From a checkpoint of a small transformer trained on Wikipedia.
Training: a variant of SOAP for these matrices, 6794 steps.
Each number is 128 + 32 x the weight over its row's rms, rounded and kept within 0 to 255. Layers, rows and columns count from 0. Numbers have three digits each. The size before them is the row's rms in percent of the matrix's.

# layer 3 MLP down (transposed), 768x192, rms 0.186, rows 204-218, columns 96-191
107:165106158158095095141100129096051138080127115100190114105159167146075110138154133134065127127113064095113107125078121104165123104154113109123207110090095117138150137141119087116138113099042070148072097141181159158105120159130133107204154095127153071173155116177105118133097191148100152168
096:179090110118128111147157135137097205085058115109151151102169130146125146143169101141112195124146120105098128071140175085179122061160118140184119101139056107047137095092155163107147128104123085160114092096124078156165087131132110096106055143115139130115160172127115119132076189109130094127
099:121091124124126119148159133170120127103106070131103101154096125084080098108155145106190110121143195095188073121149121121099132173094086130166101100108090148134132145153180119089196083134148129091125153132124103104150114167154185110098138127139123149144100090159166190145127180135153125124
097:103087113146127135182198122131117131082087121139155154096128090159116153056085130162146177143088172135144112105127183100111116118138078190071175145086103079064174190110112173120139110146140113154082142162179108111123138158167125148165141123149095133108102149121132147116147113116135177206
098:134087139128142127123140075111080139162183118064140121155199105106147193164134151067056101127129189110108077098107141081156108135152077125133119176163153170138060088101107106165084127137101154096116151167141170123136122142147128121080155131146068097192112153105132127116133166076148109107
098:176113107093071080119143109137123167209168096151113139043140162143166175163131129160159142140137108134152137118152159148090130179118125152125108125116057108099146102109157080117116103067127142080142163063112164107125152144144126085122163117068055170134121182120132141136126130129134092102
108:148052113115090152121158136136110096183098115177087167185136102157139155064117123137150111125138153106156137091154170117130110139103138116058142170133111118091115151101123119110146140113103064143095170095136173115116155130148112179197077162124128211112145116105128147154162129138151085102
105:108161103166113091106170152161117161155168108121136094115139134137111132090099172155134179131146118136117118132075143150071141103151125120128185115132124134091125157126152148057157142123150130080111135160164138116103139139088134155129153117128181110110081105143145192095130141099185136053
099:146053145149121133172157119103164152101088152096135100170068138119169141123127095061069135095085130157115084145133200151131084150195127144160108109185105136116098150178166166162151109148110108120087186147123089130126127203103119092098061145040120159086187157112133159142109096123120154074
093:098127111103115068049104176131149148119178126070090158171120147127139151070082081121123119120151116099124137154131121065121130114176075150101115130121139171151117101190123125125094174147142122111124141178169164135100163077064098158157172158121165144104132125140130174084146122196099118119
091:144065103161145105105156102134139143148106196113173117091132144149148168083192119136188147088070102141123132130139136100161128132165182113112202127159156105112138123089120083166167175113114083101118108143127145139070078103153118133116103185000120117069126205121137127170109166110116100151
104:171160155093050162166087107126111089082103107152119133121098142134089162160114157184049150171109146134134157139114098126160170110093078101119055134131157152170077115103154113104136149157160176176091069127109093103097148145141162103100117142133085131211147090091077133151082106139129169184
087:133117092143106149106142118135142118139140152143121106121088170181135144176247129090150150184083118124113150180121169109153093115160141107088117170155171062090102127110108127105167122160126142099087109144090145118099218147157118129148162192105137135150139160122116128129124078149102108167
095:065102188152103111133156134127120137111094135155115183135119105100129091154155152145132133132184167095025147128104142115123095172109143115060056122102106107139129184147128119113126114119117212090109130171125163151104125114124164138123066188109087100157124206096139095059181145121075140130
100:087115082189128138133122186085163166157129147122146081137128121126054139149149108133095156092153146119129069139165173095163137137127134096168170041143095140159095147080095099092155150160061166081089122080069153080089243134137187109173097120139085102163084144115170119178148125098146117128
# layer 3 MLP up, 768x192, rms 0.214, rows 205-218, columns 96-191
095:102165119148140085126131176143088129102147109130095129140072112157130116098070103129128153154089205134159129135122121146151083124108114154125106150106062166140095122098153077111114150108127121110103128153157161137078176154162136177164154101165157141130147156177165188066155129179100175159
102:099068149111132149109142109120055101124075175095146144103085158179116159177129141116169134184157134092136122116063193104113120159143143174133133172082125115086140069107178096191138090139147096176113125165142136118096084101137109146140063164131086113130197166138175112125140129163100158176
102:119113149126125153076136078108153148111139088112127108146131126082149142177184133128074124107145181097117185154141099184145130194123166060127146159127099112122135113154125113103113150085171134091125205111082093122159155113068147112115124238102138116162103178117113108130117106150175107157
094:147169121123142121113108080154118095097121139156143160155137170129104087088106121123158163157154110152113131113166090124169125181167121071114101181065072073118118091118150054086085115121146167108157102180157131162150154071061126150137139084170122121125095117152153124115144092110113079149
114:058112095196211134166117127145140121055183182151099114214114118138123127104163095113091173136140126121060061107131156169149158067129128082144088103078160152144151144144131133134102115146147128156137087129108112135097205139113161168106148146104173085129107079154164113138116179187114187150
097:153072143107166154099137100114133117198091124150117122147148131102151108101105100124162097183135135110162080142107161098159207123103093127118168126073114149180123127141132141170138123145170139147148185129154165145148116145136180094215091139103127135113067072114080153114162139105092130069
095:111136162119093086096169112140115169144130141110103177109141116094133102081094127189095112218098161148139152121056090190149236140111141142144136178149125087130092095135082162127084087110094142110127105111129098159104145099088114155182103181148211180112088116088143119114169144127136127127
097:137157090058151157106168174169119106135152172168065188143144157115165128092178132151134122144124115163081056140128117171122154128142151163090080167147125166136143113096119108113160127090134217124121141120107109107132124077096158178092109172165102122168142123072090073160137135110115110131
081:117113120134169129103106141109146179149122091183120071084139158115136103101115057109178071156147117128149056116162090102165143120118109079150080117154104148089154114057134135105170147149087149121137135119052084150099100041117135081084169100134169168163078155121128124159143153164164176126
100:139147134116100168121103139105141166115095087125142124097180138134099110148121161195135115151063139098146124094162083190109143155147121124125131135134142141163133083096117157218130105159112067083108130121078095131085166101141188120100160100096092148110105115118091112108106147102088119088
093:091111146143144160140072103122111135127137194120141152131099095126083105165142097189121161148158181120114148129102118214133178115077081116179073142141090128144131081144147123146112091163082126117086132101143200085127157125159175124108094094138134106165076103136108135150126167116114231156
090:206127117129131118158155128136159150094094110146112134112144108148132108121098120119076105032110103123173082123125099125113159147101102104122113105100083126167162142134114135176116146149055114088121198089166054148160061115099131099135107118145106124107086152157148089126152114134138115094
117:131161140115148191124117149141177134146138094127165155137183127145125146118199096096100106115089134142121151080139178118130166136117112178182127143098100118135112104109109096145098147151143100136126137055059160093077135138085084125155118093075160162110154118106130162080119047083145129151
091:122097140142163150145148102127162151099095196211168086163084112099117124183121108157136193119181165107087123178150144121142112142130172182154117106129160156142170106093103171152190044128090143140134132143079167144116160151176123091171143140158068074147094111121126168162059116160121089157